Part of a small language model's weights.
Size: 14 layers, width 96, MLP 256 SwiGLU, 3.12M parameters.
Training: a variant of Adam for these matrices, 157M tokens, 9559 steps.
Each number is 128 + 24 x the weight over its row's rms, rounded and kept within 0 to 255. Layers, rows and columns count from 0. Numbers have three digits each. The size before them is the row's rms in percent of the matrix's.

# layer 11 attention key, 64x96, rms 0.102, rows 22-63, columns 0-95
076:132106148138097150166100126117127116149132109169099122119171122115120114126122172087119103128166148125132133072110142091175118133111129155134146073087126133128154122104071152153116127142138121136128111124113137110137166128107113185188105118146136140149133153146132133158098093166092115117
094:138149152123144105125144124140079162088140103130114120137098116169163165086132111105118135147134127104108141150130136136131126094143120103146112113120090121176169114132155145160142064117121166121128103108115103105121097115145138130166136097115107120142084135081083086144142170115128140172
074:133155149166137137123177120153158107114107115122155149123064164096146124149121104108134148111118080122099103141172136138100138153135123124107119155135177157120132151120115127092157124115119101167127115141095164093144106127146163122125102121175125082154123108166142135143123159130148116071
082:085079148121114129108091159100170097129079147134136100145116128117129124143130185132092127158123137105152109138128149144135159168120137108080143173100135128125148158110084126115118151130110127120154122133131208141128147139123109117123164155084149126126141119140136075095139094131136121123
074:117161090101152125135171099122110145086172119133139165123121128132131113109123100132084101092132118157110158114114131106120125107128164104127148097136108097147140163170155151101154094128146111108108123116149142142101115089154137101106141145128122131067123133084104183110140098143113178155
095:095159119120116130111151135175155112129158130091104128102112131136116120137130167109125135083128120106187143138101173167129112131104106155132115105140114092081114131143128133116114182098148125140100079115114130157134131153129126094085177111126166159135140141149124142111091096138161158091
116:127112081121132109140114103124151116124113152090150152127092166121111117184093140131138146106107142123151109141100126143143109150118091108135129145171162138086094128133134169092168187108108113114156132118103162148137131125095148093105173147138172130157132141122134138172141112100118090103
088:118092124133130173134108130144142075171155103152123137158163145111093142130143187080132167161122136111121114126139107138104149166106130156095168110117130111147113121118077132133138156163150087129109160118130156120138095126163119128158159121148154130124134126132153138116113117151167092074
131:119094115137134174105121135119184124099109164159182102134093149118148131132113176113131159149097143132170092103117129129114137140095151140118108111139134094056129151120085122087150128119116125125149135129141166154092191128104111113108152126129141107114116137157125138094130093119150129131
087:160164147139118138119093100091117127126131098162124113126146149113145125120139153122162107095127120098155091082107151132103108184118125095063125164109158121128117111105066115150095139164149093125138142163136150081107137143111107133128130097123151099128110111134126171118121114142156090110
101:165129161134133113154140169096098125133122121129120100147144107154160077168116115143135107140147097084138118138150088089118130124126106120121186127100138135147118154110117132111133113115125093121177128135179182164078182110118139106137100112133094141106124116110093124104106125141103096138
121:082118122131150157142122170098117103102140159115108119130119109132138164179140129130154159141127127156111146147134087142125128190115107104137138145118130185117121136101129120147116097111127129136145117126181074169094141152141158152107137142155095109131125134151112095168120175115157104079
142:103090142136131140131110139151187157115121136137134129179150122052123155166118131140161141131128159137103116151143124129129152160147134155101163113131150184142131184119111136105118113149116133096119119135150118134121146098134147112115139110113114115072191132174109106126171135101125144116
089:129104126164085108116135126179137099130182143122131117163107136131121154133149151106123123142116137111130118164128137115106150174139105146168118140144159121106090169113085136105114106109112117139100125157111140105132127143173148084124156118164142145144140106163157186127108152142161098070
118:159114159153121129089151126146122088137170089103092157103137166116122094135126119128120116159143126097106118155144113095139104111157146146184112142126123148124126075149161133139122125134118165112135109142113138122117109152140121113122109080130185143142095113169107107159153192129098133091
124:146097140121116132145138148117172137112104180154115152152139090140125186178108136116141116113111119162131150112101117129119115112099160138076126140130121112119150116063113123110135098159141132074093074127123094156090137123104123114102158119106111138125109179109106136125124101130125110160
111:104178131089098177130117099116174136152153137164114145084116098134131123154181157117107087094151122136112176124091115117161112145150117115132139123139159153118089108137096124143135127123133108134133112110142143070138126120087116151125112135134136149154167127141128138148137122105107133055
117:139126164136130117117139117119127131131109134122141152187144114089136175135144149133177153194137070145161133094115122103105143147101141125124103146150137116100098156122136142166163147147163103164136144107124114158084129135158160141133141167129130142109141091116116144102110166116112182138
134:112143123127099136126104180108103080140138138123112152209156173090108153156160132078097109137143128153135141142137153137120142136112145150113092099085110141110102115122104172151120182144158133121127157122115138122139099125133127094149153107160148127158107106129118127151115121126144075121
109:166128099131128140127125117118167120076093080134154104127102144122141111126134103118092135137105174108116117126086135151142151132174112144086100166102125152143112148112119127115120098127079125090165123127129151148135112149124158095110166135130172135150167126101128138141147114093077183139
125:111089120117102178105131165178150109088106112132148091124136122132114161102159147092154162151102125137123112157153114101122138089116134155155148105096128146101113140131128085123089137122118144136081112119156100196087136131139155144124122094168113119136158144123108135120119159115152159103
112:133171132101124133144064139124103105107125110108114120191133130172138102173134166133142144131133101115148139129115121183154125101112086147127147116100120109144128133132087114152094118138175098120128140109145090157107144144104118129129136149088141144095150137103093111097056128130113124118
115:124148110101111151141130133188084140084144120113135180126129127091137140097077136146103123156125146124099150092118123106096103112152112124138122074109158163125151154124131126074148126133139156112149124109111155121150135090132143089097139095165114131150118127117128142164152148131081079132
126:115075140141125094098135141099094142136119144150117116140157137133159160120136116133129095132136185120127109117145159151102120156079124094122117134128120164105178147158115134090081142115090149104122122128128108066097105124159112171123115110140098124149141159153132109143136137119174103177
122:090112154135141164106129178126094092092100122135158099175099140129133131090101106156117123083160159141115107102113102126163126109120137137130086086105150140133157152124128152137121127108126167126121132134110154141125088115115111126129162150094139173097165145103143114080134109139153077123
125:138165123104145171143156141101112074121153085131161125173149131105142109088133116082161157160157123150148132139107140116129125132142128137114115137106143115154139198118128142098173158126146099141104115127146132109109110108062114113122136134131160113128119130101124181133126076111130115095
118:104170107118115114129146137166157173124145120133104162130073135123095138135106119131098138081124149111139158129137145113089142101135130128107125084144081135119125088092148104108127107095167174131104087151133080140167145119100136115087147108154117113156084157110131125122106123144107108150
120:157149149133086173109120101101142156148152099154163141112145109098122142118125116161131153135173127132134167131143125108130138136160112155089134140089166162121111142152116170137135154142143153078094120163143080126092163113144108112152129141123143160095131121110120147153118124126090195114
126:143119126116153112113136146088141156186146136140155120148149117145122091097144123157069121093106119112156130074155132111141149145128169128092161120073148142158132125117132150145102147140077126107118153153136162119052161122129097112140129170125111100123117107089134130130135143131120121131
121:077087121124104127171140094116094114153118147131104122141118136086137153132145130148124132102150122182128099141131157091128139155127124116146123114092131145132115147095107093124127090151104081138126163116095140195147118117151157120117131126131135105135177125131131123084139144128133082057
116:150123133123123190133095151106117121126153075145148134152098149121126123133122168182150121156130135112138096150145137108137113102167138136141103128142107144141150101144113147105170115120107132127155111140125144168142179149117123118162188137136115176173105119162141131110105069122104114096
112:128119106142100115140111127149144145143157188157123135129153101124115113178117086147103128183143122126120130136157131142131125133139140114117142102156115142141087118169123185110115154121152125182158126141123134122150131120076122156158131103133097158134190123135149101116129139114124061082
114:131065105132132122177127173124176106134116097142129143106138138125114080122152119128133119132121162140118148155155119080100139090137180150159132128101169103152122127117168071135124093146083136135119115066128106117118127127114129138118124126128124145170150141143112099144117112180142129110
120:160065148136159135134119159168109060155148097097166149157146113098145170111122140117164177128127117118109163135141118084138097123127142119119140129145129131129158092125163152165138083127084137121145174097124097127157165129125127125080133122125120140140155138112121138133141101124150127139
130:147086123167086127092108133114119141145116152124147149109144082144155100125119119095148093111101106130144104124117109119124125124114136151122120079150144132184121076138098134134130107112157126115143099137147147152155167124115130175117100133156197123055163138107126151113122124116097131127
122:141127162156141157115113099110113131158131155129127139121102115127142083132077147110089161144133091089109124118127070098083117188136120115108171127121153149106097117130121125122127141115166107172159129145129160104140142132153150138143114135170125114140125142161145120104118201134090120109
130:113142143104102177131148141111173097116162147110107083093139122127132129105148167185085090117144146111174083130119113128164121142166127117129109135147160127115150102102106110106128121125105076120123093119104133132092135124139120084112142155086120127095123153124102131120115074132118093137
126:110137108121154120142169141063131103115167132125125110110170107120110111148121167110131149080182139114153114150137170080146146141155126147155138136078135138105129135141102150130118155140114099126110159126121130120134153132141149122166081120125112110138116115132136115070120130118137190185
127:131128181114145142143117096105079129164113144108118141135145117149156165147137143156129071136105119125082132158120200126097116142102123095115128156148103159111132110157124142158131120118126114073101113112144096151089119143117120118112103110156122103119129125070153128121121107109177157107
124:138164145143161139126141081126129153145124097100132151099159129134122136123118137102113140192119159155109166133143131132127122097117135145195161123171159140138129183139167166132135143117128127112109124130108140167098119153106113119151068110122120130119123147131100062133168132120127155093
125:095111128148116105115090155135091141149114101132114119093141148137138132153111142160162141162129129092169144128158156104134113099135159142153143103116078148117110125117163100111146099154074171115163139090147123134116159147124131097113138088157155114144099130160121092085092100148136159104
139:155104130129113148163125078162153094166110126087166118140141115110145131151110087099123087096103110082087115137167150126129139166127100152120167148136149143138101102108149159113122106133133075144128152109120099134126124127094130095122143162111088141135124163147113082150104096145146127105
# layer 11 attention query, 128x96, rms 0.104, rows 23-63,87-127, columns 0-95
071:116189112143116096133120078136133155126154079095143130091134134161119105126116090091115136106099106119095148112149163111146146088135133153131117144164147148153126137117179120093112141156089170134120144111106133143141129129110136154094057133148139144139137119157100152091121130140135152095
101:181152130134161121131106145159124118142100104159128081141137148131161120133144150154113111102123130098120108142123067163142097125133121080123117112107110128148128103131099107166143089111148076139101088113146119130107091130145121097153170133097115107078104135132160138120114116098106142183
070:128121110119125133144135072117148125141178159137145100109126143120119152143134120131176147137105107126124178111095154147165135142090147166119140114158133112081094120167161128118123159162115138095122128146119129149130098147111128161093124130180168127152108150125093164176137079148144108101
093:120141140111140142146143144160141105092141105125136143110095098165156161098096114137118109123140144098140132135108040165196101115116107170112100135173100131124138126146101114123149119113137165142128125131118088082154155127162122134114168155145158130133122177138106126158122142129130139139
079:140060147172149152119118135086153133141117162145162122148153189118155132158123163128156114154149127098114104129128123078103115174135085099113161155126103134106107118141111116084138105087104108080133130116144115166100144098136147152144137088148108124127142117105117132104127138111128119146
075:073102133120138140150133130133104106111168151111096117139174107100132173090155143185134146155144143100156142098126120129123118150130166140133176115099080119066102120172114129159104125139144166112101121102140152154123132107137144099125105127139111123123121151125126152122147128159158073147
105:081114151143116165124107138109097147123099147146124123131106126105112091134098165095147105115147112183087121124137125117153139142122159128119115119091104158132173133146151123135122160158150149143131128125156136092105141185086141145101097136143090062139090122126081126155136132150156148147
089:142121138125117143130109153104116102109086185146137114123162101082119161181146149118152135156119122157112130115108184139076165154110163104132172152122126124110136145125110151125108125182122136114117136151131176120113103116070114092135114139104110104112116148136107126159160148131116106095
122:123088125097100122135125097090102136124151123124099147140174107119121123122130112133181120161130128125139173113120151106135171134119115174143158110148136143139105117095103172107144198118111181096148147129132117122115186113126150149129114157123130160145180116143104101163156144154114142125
121:121173165137144097107131167099165153147110117132124142149137119126159160176125134150146145135130111147072160106132122083123119113115139132075173190125127154140122101153150122162102132126139124093101117096127101156105117128107120113092108171136112125137156080139127107084130138155133152109
097:132119162122164130094115125121086106151159130191106088131152133097150157098162123113144100140135161129126101112105131139171163126162088147103145159159114116142174147141163108123169153129104130132114136147116102135137157147101123133128100123145138156179123127133090157170113151170144122114
117:088071124156149143141123144124107166119093175149132124111143126102136126130130145129193134138123139157150138100118134097156146150136074147103141127144137126108134123101151084063118119127108150122114112103144108133095121132088120115110104120150096119099144108151122096133129135178189092110
116:096161129103105140137114136117160116129150151134133169106118155142151148167094138163103097128133131133140123119087138136082146109112151119084135155118131122128122139080107164147135145110143161125144130153111150134151127100168137155141164179124146154131102175109127168162195122090150137093
118:192153131107114133152125121130102128098132130130089118114119127149164140162170123156135101124184095144113148091127110126124088122122142110141107118132105209136126134149141113123148130090126111123131100096120124092123117134116136163117107148163156159066126173156112121168117121159115142149
145:152120138112132148141127152086110097091150094144126109159104098148088149131142147107116151136109105168080131110130098128132092136103132094145117125157111121133157099129152123183150128104148104147117119127158145088111080186133134151124131163180136130152110188146152143131141092146136130131
125:144170121167094107144172138094157108094154106145084123131140066129144141126176122116129136100151094157131122114162128113180138120117130116136154113112140102117149127102113144146151098123126140116142114187125125145128152117072086127146149132152112153141155108163161132140138169109168132104
131:145120133191157092160129124099123125136095163098154180141137135163140161142127116144112189139152131170120156106131133147110137108113112073126138172122118091133137135114124128169110119087155130109138132159109130144148087155113160090100100126145148101096132159123098118110121130129143166146
124:107162101068120155172148150140136137108157155133136115119163147112143110100184138175105113181148171123139126089082104162133124138147111137129132120145117087107122102137089102123105142109118157113112102123114140141111119102108142110130161146130161131102166162106110136163133088147138100148
133:162125141143113121125156079150113128146088115115151094094123101114122137165103173130153130121101094124139064128113080148089138155146116154094147116154177129131151140082131106083133095141123120134137155131170139131131154144126125115128157098110140154097123163174151109132134146150089127139
141:093120128129141150138157126177153134135101113125126104135100111142148183131092138153149163150172114092144096154133086142167114094136175128142140125131128124092146107169151118150110138130112136125064103137147110160132134171105156145105117124161120081109123131132086118152134146156165099133
136:134140146134085127142160144118128096119133125108146175119121125141125139130142152128130164128127126110130159103140111076162111125123139153143122073119133093128107078154115158216153155144178109094143102087124094115151114139148082148154146171101130127128115141143129090119148119134122108147
126:137100095105158166118115136125071129137129118135112153113148134136147080148131093110116113173079135136144101125111133139101102128152116155089131121156158093151123117103153136125079142080106133149121063155113121116127118123152096087142153126131147118119165081121111095135139142129140095083
146:100097132124190118129109157085089134147112152134092130182158134111160114139136119129113096177115114162099155159119135124135134170106111134113138163102088169130161135108120101139135164117118126120084106115149119106089119181142112132136097125124125119142118135073104112124112103158124142159
149:154121116131142129107143147157109136119114125126101112127089095120091115102123113116077118152085209126146119156095104126147102157127136104138104139131140121150157075135110151139111184104145131147157131128148114176121122166134109147106164170121166111103135124103112092128114087135143103144
136:100164098114094128187143135131128106134103080117137152145135110130160121145151158131104207115137180096140125125096147142117159121159175127113135154139124080101136157136125124133148141126139138171160115154133159111108134139122141085127158165150160125124163092136121141083112137122129128140
135:127131125105103162128115153130125152092191116132109160128064133140129142110096106105158109079118110146113100132098109140105121109124137114129129112200126099167123126123167119137120138135118142131101072136131117097119103117155156167145148098149109123144086182131136137143166149101126134106
123:108107138148103136118164129097133137123079118154158119120127095121107090111147127122138144106156157147103117106172100177161152131133151159122131119112152133153122153140116129108120109123154131098126083153129072121134134158069154156160142181134123149130144107152116065113142141086111136161
123:123120151121123173088108183124143087116083133136169116130139129108099088114150136150095109107098148134106156126156159122088088147129186109131172124066121130127118164133114088091130137155143136131125100142145131163112091128122157148123132115172121143130131159132122117104134144130080125126
145:145124115149124146109154152124146124133071090140118127135117142113122127103114116167078113151119149155154151158114137075129148122139093118131142169144151126083132095100120134145126108125096146092123152105129107154121131062109130107088137121156107109138125103144101161125089158124151070078
137:119114146119171169139151114169131162124139114111136079128078122128149108153132161128129147092129147135136077148118144121125123113153126122136087091125134132141072134134125115097122143096149116060175109099125123135111143076094106147142161142087194118138117137134126167115131131116125123133
117:110080109110147104120107136105155165084134174116129103142178137097143146112142136102144109132122129126146140177155134081139134139122144128130106084155115109134105121140122150097114153117135140126142119089143165156095156097127093135121116090112096158181175132133158145093125116109177148149
135:125119124122167145147156134172142147137122115117165140129145170150107114085128122136105129095140128138114129150101137094125089092178151142187132114098106115108168128115172107097165117131099131131144160123132163079187168132121158146096136139137125136158106126110110141125125105186143135126
129:161137128187163139133191113136093108127148149136129180152093096157140105126108130161102133115113135123122115108133144153112127148129130119137106115121124117108127102165159174119142127065140139115166175168122102110134136138139130111103133157182165160110151084161126100125147106143133126115
143:147098141132091144112163084119100178115152172082150091143122132137103137120096136127128112163150084135158117147129112134116120141110212121132110115123154145122129144149123173107132124135152131128131128102147153121116151128117140109120129099151107120104173124131189090140103119090091100105
111:135118111163132105124114166121147156094123137130143148125151141105118136194123090118146146122130112149151129109175150099092110156153145109106146100113152115118101128123110113110076093165145157128137110082098104149119144094094136091173107086145100152114139108141120110099149182114130137099
138:147095113100122173119105129144201125119104094130102061156113153101161056134101181120115103098139153095103126115129097153145122115125108130129109121138146137151151133102109116165146145122112121144136125113107099125145127139111125132124139142122156139106118160173112126156082107142101162134
153:069160078120115083110161130118170091115128103105133142125129162103115071189090126108092141113157166134123124128139136167148141131109129123114130134109139113100124118100096092108131148137123150110112163115091092150140103145143157147118107098137109141121083130104101129105095126119122153149
149:129149149118136132152185139102075125160134139114104132122127083140156110118153128150095143113123098113098138134160143142100138148075142123114166153109137164129139099147127147156126131130113121082113099162135086085115108117136083118139088165171125135117106164158130129136075160104155134121
146:124126145141145077110148099136146103170070132112178115114142082120147099092147071133148127131129146067106129149164156146162135136119153123124131149100099156143128165162150111129123100147106090120137129133133138146122082151140086137138139171113132120147132116135121108111110138103127182149
130:114133145166150130151157117148117128158155158122163110109111140157161100136139129137146065115120138145144117132101125132102138104128134111186111115107115093102110142137148104138142142108129161090124138065138129083118134064145126135092154115132117122120062135096107109133126173121113174112
161:104123112107156137137150179137126118148128111129170096163119100141123116083097120152171173114108125109125179101164142118102131135107117159119139117165111118101090133118131141103161094126121154111149131110146115100142153099129130098120136136157138146127178143207148092105142086128130134152
091:126125093091136124111114147169121107092136120105123107117104125120157102117114130094106061111094123116081120150117112180135141157155115159105099121148120139160139138111169104093140134109080090150161150143128122109116091133132141142120113108136126149145149109155146191080117169134150139138
080:159131118139129069102104149145101158149147094168137125064090145147136128100097125146124154140101140104162132112120176136069165119124132120134138121116138128134105161098103143148105111118139130170098139108125155156135089148149127185138116145109130146156090120159117122077103139129137113131
110:127095170119111138135105143102131130148140164146132123116162099064140112139105157147152153124148133120172115092136157117153140174125115117089177141100122096112141107129073164154126181158160125133150147142160116141108150138095116139143150139102122110080136122151108122167134116111149104157
096:143149124094144128166151109192123136111175117114099128137134130152147170117137146140120125116157132120138113126139038171127110086150104152163079118175125130109152130113141091135159103144135125120087107154153119121113113125145147125127150097100138144126118164143126117119105143112156092165
087:169134133161080126138139094121153172110127150122139117088166135174136146099120152157143148151166117161153161072120135111101161095131153109140168125062128124112109119164131169152122103121146156087145141123120126162134119142095155117130125102164126103138121116125117120146121114118158087135
117:113098132158116130144100146073126121160141135150147127140175138099117141138114149140153170163164142127148155108140189078099114166130135109139144115105111090108108105129067153169078153115149147109128135121149118183135148108105120113157151122137103141125136119123117108151166139104130157120
125:085098166134118131134116160066144092141123140118157155155145154073092122126121123143131145159124147133162145090132176113121096167124158126106112147103136135099123116137058152128121136109136136110175145110135149145107150080099103113105135134115136122121148106139114123164136086118092114107
108:115088144137110134148116132099131122125123137138130132147168124092117102151138147143151144155129134146137141083121163113124157153109121089118179126105116101093104100117066152168106151143189191100155156111172126168134168138077140082140130135106117131117114144136132116123144122111128140134
126:067107128088119126157126163075144124127119148145130159149143140063132115136114106124169142164141169159123162086126163133150149157130136129123152148114124108119109121144087172112107147124118138117154110102136145152119142093108142092110131142137089126115125134095105146197151121097106124137
078:114104122128172105149122135156164111113091101125099126118092124184169154145113122134150132081125108165077139182103071105108112096145154130128142120119122133100127111167180122138140091134115130111108110129154114146116102080137135150109154115163103123120098111087120118127157147144129135118
103:118094086094141150113120117146126149156142144186094176156130139111176109143146151136156113103127162135117135131089120139152163110109105158113140131141129141138186117121140143116126150133089181114072123173116118115126128114126102118104156103151086118129127083132125136162121146147125126075
103:119120172120161145104108087136124108169110136143133110124111148088141118116112081091157132140133104105083100131165125123097126165146116105129137160165108149121151125121117146101121151123115109130098149097191121133143090168124160153122106100156130141107091190122120116170142148147124096118
102:125092150116111164157091150092186111101120156182097091147137113101113129175133200167164143122149104146138137111115128124123165148105116106115129123103142118101117105125085150108136136127165141115136138177128127148139138141087136083173135150123140143121131119141148140135121131147137092147
090:170137086131099122143129095109144160126139134129151160091153143188136153123170136142131122172164138116097167111160158097128154125149135105141119134145136135132099165122150134128087121087137163122145124119114151172144169097118141133149143156166123162157086099120095081111112142105125119129
097:115124167181121121149149132157101102163132091095157161086089121164114138130118137138110135146117093110113133127125126136108111117086118075117120138167138140089155098149130143154098096083161087144159103076145154120129123117136087128147093136122103120107155160151157105119123126110160128118
084:124148135139129100144137137109169163076122136088089126128145129160118146128154144104073172108168088151094134115110129122146146137121124104144117113092125120088100133142119171163094112143177127092146123116108106179118143127069138089132127143092122139121123100120127078119153117132143131143
072:158146143167169076136102125113154113118116173136141122145145129085088114163115094135157170141101124137128102110127130107119154164112097140135125146157128092137136124119104151139124099112167091116145172141185143162127109166154141133121110140141178148104161146142124146107119164102089112122
087:138124121102164141128145108148069133107148131129140134138129168125152136108162100117121091161084125113128123152111084156139113054103093102070079111162131131141139131127155103122168126136084128136112132123103098094134114107163119111140112089129108138154154132101135161142113163143149144131
086:148122143070130152132141115170118126123126115146104091107123152086122118116153104110152109100120158093153088147109078145154110129108123180082111133156161136152167138118160114108173139154116139158131132143132132049133133115139113123125114115142140096120152135159150173148106153139104128148
089:128164146123117134103174128113139128171158156121125111107099112165145167074128129192153135148129106141137147189113118112100126065149150119152123120104139141106128099123156123126130121108123148119120083105117185138132150144117158123090127126092089093133115149149128170108113101129149126122
086:094114103142134162138149123149115148098123073131146133116100147135125107144108145148108165078108146124131119163104074116147108104167116138099173084135127065086111103128107131115141114145151134139135105108117151099099103134131091100120142142099086105092093112132149112092112141130092128134
093:142139145141167135105159157103179103132119082112142123125160093162118088142118123140137133139129136103140144124123119123102088147111133114161095151118088105128094112178152152155078153121114093133146112118122145126173089089141149102124128134134148141091149151192095128092140144130151134152
088:172130089107168141115155109136132184095132109113129121116122125163168157144138132132117092155137107156135166122139093131151151102131088129142092136150113145111125143095169083105146141076129142120131107171097137131088125139154143128104134116117102122132149088067107133114097138116155125171
085:150141114147112182084141097114173113171104116181093129132126091098121135117094138153103108145097125126134100156146178133158138083109147182133138152123153137150133138125126126101125135105100112166096092156104111107117147129126117102101150142148158103105136148145115096139158133136107112085
086:089187120139093109154110132140130120123138122152096099116105147133119152161116111126163130124103113110066105112113098121096134109148111126150183155122172138096127139087139121145141139117162119175104143105140154173124123146171157110121127132142182119131097140100141153120160167095105137128
077:102143099093146100104177139128149120120154144130095128142130154130147149120157084140121110133106150173140146112091125180101164134121100123151143169155154138167179162136135162140113110166100144133107105162134119111154125107107106147146100096145093176115145099119141105174144125154119117118
105:133134180137124137102097080147138162175154114105107112085091106121136119134153103092133122102122105114135117164107087145171140116109107156147101146190153137188145168134138097108140121124133074139121103135138136116135163169126111178116124134122133137125125147136128087126128098120109138116
104:144117132138164121068116111164114103158116131132165111126142100118120119104125128082139098121089132112133087171118113162107102130175154150141146122131155160153155152097143119063170126168089109124122147129098125124133125116153132188124124096131157144151114135129117164121154155112108142099
089:145146163105135170145172162151080133141115103143129149148128136135137158135132105144145140101126138124119112132127085133136101138110083086114137151119102143094142107177105107153116078126135113156129144064154113127138113129140122123159077137166112075094135132157138155159105145155163110116
065:109145112159118101140125150147126148193110183101132114090108167125133172148137128119149124126159145128109147106109140135140143088143119113191103132111137109158132158151084133145092141099119162129141132123138170161155114109133124119133157117081183145119119161134135120145132084151089113108
098:156131130106121121124117127146126097169143127115142115113102116122150073144142094140135114106081116114112128152151107123161130087113128180135098134131122160179176166124166133084155117099070107155143112131103111090134143111154102158112089123140131102140148132179158152147094132132113125124
077:122068097107183124141167114153153095131150113128160127133106165138088092141149141161144131118088141119140094127124123127148089105120097134129095144146132120146169124140184113084146114150091110120090117118133097136132112146155119131096121079138113108132099105117119134137136103178155090124
076:090143146141141118087102124111146149132109173142141152172176132113139118142138121104109158120143195125141096083134156111128124174137145111163123149110135135145080127120074141130091171132123141131139144144111117159163122104099144147150156174099146133134123101125096105137130132162145154087
080:142125126148135139148129131128109169080139106075153087122154137121113108121142111117132124109165110142136140087178112125088107127143118049140155128137139119142097125151096111162120157116190111133124162120166121137167112136125153126159139105144143140102141163134152132134188138136140158155
107:141125136154089115131127132105142147118105111111138153129154122135128177148116148139137179143161138126142158086169169112122157144126155142117154112083142116135070113139086170152076153141146171094161115147108107140134143092087154094161158147142138143114139099147116097100145131110125122134
090:151130111139118136141131118107149125099156152127146114191135108137140116170130126142137170124137116147125165098149171104148136121106143084177114101118105130125114096118095189161089106121153151097133138115100090176158145130117156094122168143141155173107126150142119137103155108095145133137
071:111153108095157103147190096133116136142132128137141117125140115115108124127109115123097105114124137162098150154173144133113130094154123134164124157113064107141125159158117114105099112128089122089097126095145159092112147124157097197101132105098094082138113113122104121143139104127135156128
064:171144173114137132121140132144091147168118125132119100122139098152139152131139145159123148150120143129113131138153113146112120114097149096092142110106108130067114116100095107152095147089194135093132140128132102146115144146112119095126138153160119113149111173121192104095141097104155124173
078:093089129110123122084159147108123119136112121155103114138108169111132068131137104123165177098154136111111116137144146106160114183105120101110139155119106146101137100164105131131112136124103146130158150123107069145123130138149091131129110127155103139104113083164129137138075153114173140154
087:148124110101126115142161138150121109142158135098171111126090136204121125095134128157140088113102147123114140147078119129130112080165117130155126127161125085130140143113203128115142126104131108127117139112132141079148094082142141136115150111144099139128132151126111155154159180150115151123
079:101118118141106161144146158132119110086118144126130181155173117127147124129135123142105110136134052141104161099156104137123143181101113138111133102136140118076094146107106142159165116110118126155190121130118121095119137139125157108112114164164110103106137105155131094101142142082132131136
# layer 11 attention value, 64x96, rms 0.131, rows 0-6, columns 0-95
108:139130126116122136085119129135129111159148117119178082123095102138146117133142130151138102131104138167134171178114158107122127133062107130160140122094099126114114115115131108139161114134134142132165131143134133094101109127197105117170112171099102130134129127131095108121086108104122062146
099:119100149134121121110170098145130122126138117081143112142141156167165121139110134167103147164128110101132123122120083141134144135114188131092170140140095169113084150147104112124076116082135189121108144139120141092137113102104118190134140118107135138149150116141109157144104113143120151143
098:121159137148138139144132140144114148102171160062098149139128176142129075128165126126122127095143103101126131114161122139150113134105152153122169100094142123117095169129125118127141139106157129157119122102095133094097162097127111123141112131113139141111110109089144107144186092150184119091
101:167099111101161137151139118167130088118142102088099158144095142119113130139141115121090143116100120154121155132161151111104140124115149138134107096109146132130108122146132173136104158132147130135110092157101097150081172102147172129148154093127124099103119124155178140139155103083106077116
090:124113136137176137164148097115124091145138105129184092105133107136132136111152132156110171161121141106141111144144154122139062153145123124136111160114122096168092153160110080124094093111152122144156102132126119091144111098130119146160161081120138131066118131134159146148115131145115122143
100:136141142117122124154117095148137108089157169116130070134130107137149120192167124108132110187147107159084123081114132153100127128147140169099122123118113157147139131102122121093110099087084138161081149131140139147134130154132126147141107089136173143129164145144120118146107097132122139151
101:121122123163144131126148077112152122161155115104108121143160141143176122149168144160118152099171158082125154146094120107121135143128113155127121140122087134155145086111129131178156134156125149159177094144106129151113082135128130126119170117171130088119152098139119120161138118101120101092
# layer 11 attention output (transposed), 128x96, rms 0.12, rows 0-6,64-70, columns 0-95
129:107160120136138132178080151123141138125157138137109088139129138122139082118100118142119100107087137098108098120107140153135111148127128132161147119187108111140090078112140150142143097119135132125126119099091170138186140110130118127106126136129119140117128127145104111120111091124155170043
129:126132120148133120172092159200097109154106184100125140141169158148104106155095149099124120134099144132184122139121147102128107130142131164104128140081151131171124116122121119136125115128144121144077122128189136127123129148107140165159121128103143139153151128116121124192121128142140149147
116:138133148125102147126082130194155112153119175105095113132116109143109101106123146089078111156133116080123120110142079134137136106132164162151144102133109159116130086122101125150118073121097169140144131143148123109122108128121130115129117093169117122148095163132143108153122127132135075157
122:155137085143113194149098111116145079156115133142135101129114146127117153110152111144133138163088088122119142114125134158140192075139127133136146133149148151126137089125086079112096166133102115116119126159149121133160109115112123137125169101074097148141116125120143120093115142113091117131
104:131139096129114127104131155119153109145082157101146149097104116145097109146114114172109112128120098151130114141161145154141143117119165138131079133150154144209121118127148179150141153149069088130142104104141101124164134121149144126126173149112096154170129108160125121144132108117129153106
127:145116164142118146132112132184108127139123140098132183175162089116143116125115165110167143128140142136148130123115184135130133143131154154126154170089128129141076149129127162104081142137151111139132108157137136080149132129135077111150132128146107145113110121123108123156165118127117158196
117:129114093178104105126104162101119125162130116094097111122175155105139113104174140123115103161114117089139115142127168125185129109136137107139161110136134138135176144110088143125156112157137090107161138134131121122114144098116100122129122168144153176132141142130168128134117171135084145081
064:133088133167094138120154104102138096148188114117133132128137137102130091128148110147155150141147161120126152115129133101174134109160105174108136141078173144139116143094159125107138154190154114154122147128165120128103102133125170093105103134125141141121100131147091164147160110148109110106
059:100132111102094100106122099121111114142164111096117101150135146126109147139160087153075150154116098168178136124130104123125150116096147093116121167109121103151119128135166119115117173117103149167130151130103114142102155106102138128113103077110122169146134099083110179159149140123131107119
070:128143128096137111144139130160164134133125109106153089128114133168182151153124178153127097169090162100148095128107133159118150152143138115119088148186124109121095139088141143094130112075138169125147142122115146164125128092127169109137120101113160148147158151167125100128123130118110113144
079:125154160130115121170130126119175111109123123111140120137142098157082140160099129113114152141120140163127101097128106147097105164103142116118089164167131101099111125096107134174163131122138079135124138154104084107132079129121131081151119152125169154150161158144140154179153142128111132116
078:117126123099137124103103097150103149135124133162142139138140110144149129153138172137102108175080110131161111104076121122077123136106131126143157123144083127156102087098139093097102141111138133142134157130173161164147141128122119149102159062106101120125164134095118158134113168109115111128
070:126109129122130104150105152109123070123178170124124130144134136083115127167151100132134108107152116124165143111126128172126091146110101135123135111101144129133158158162172183166137147165144150126106110133112121133105116126097099141114091118121128191121115176116103112144130136126112184094
073:131115142134159155141143138109124120161152106147126137105138111126088115156085185143124134132108130202107122118126110092099084101103152160154129151098127117120137108104130126105136155113160136093103092115161131090120131165129089115134140077110117107163171155122154125137162108095104106127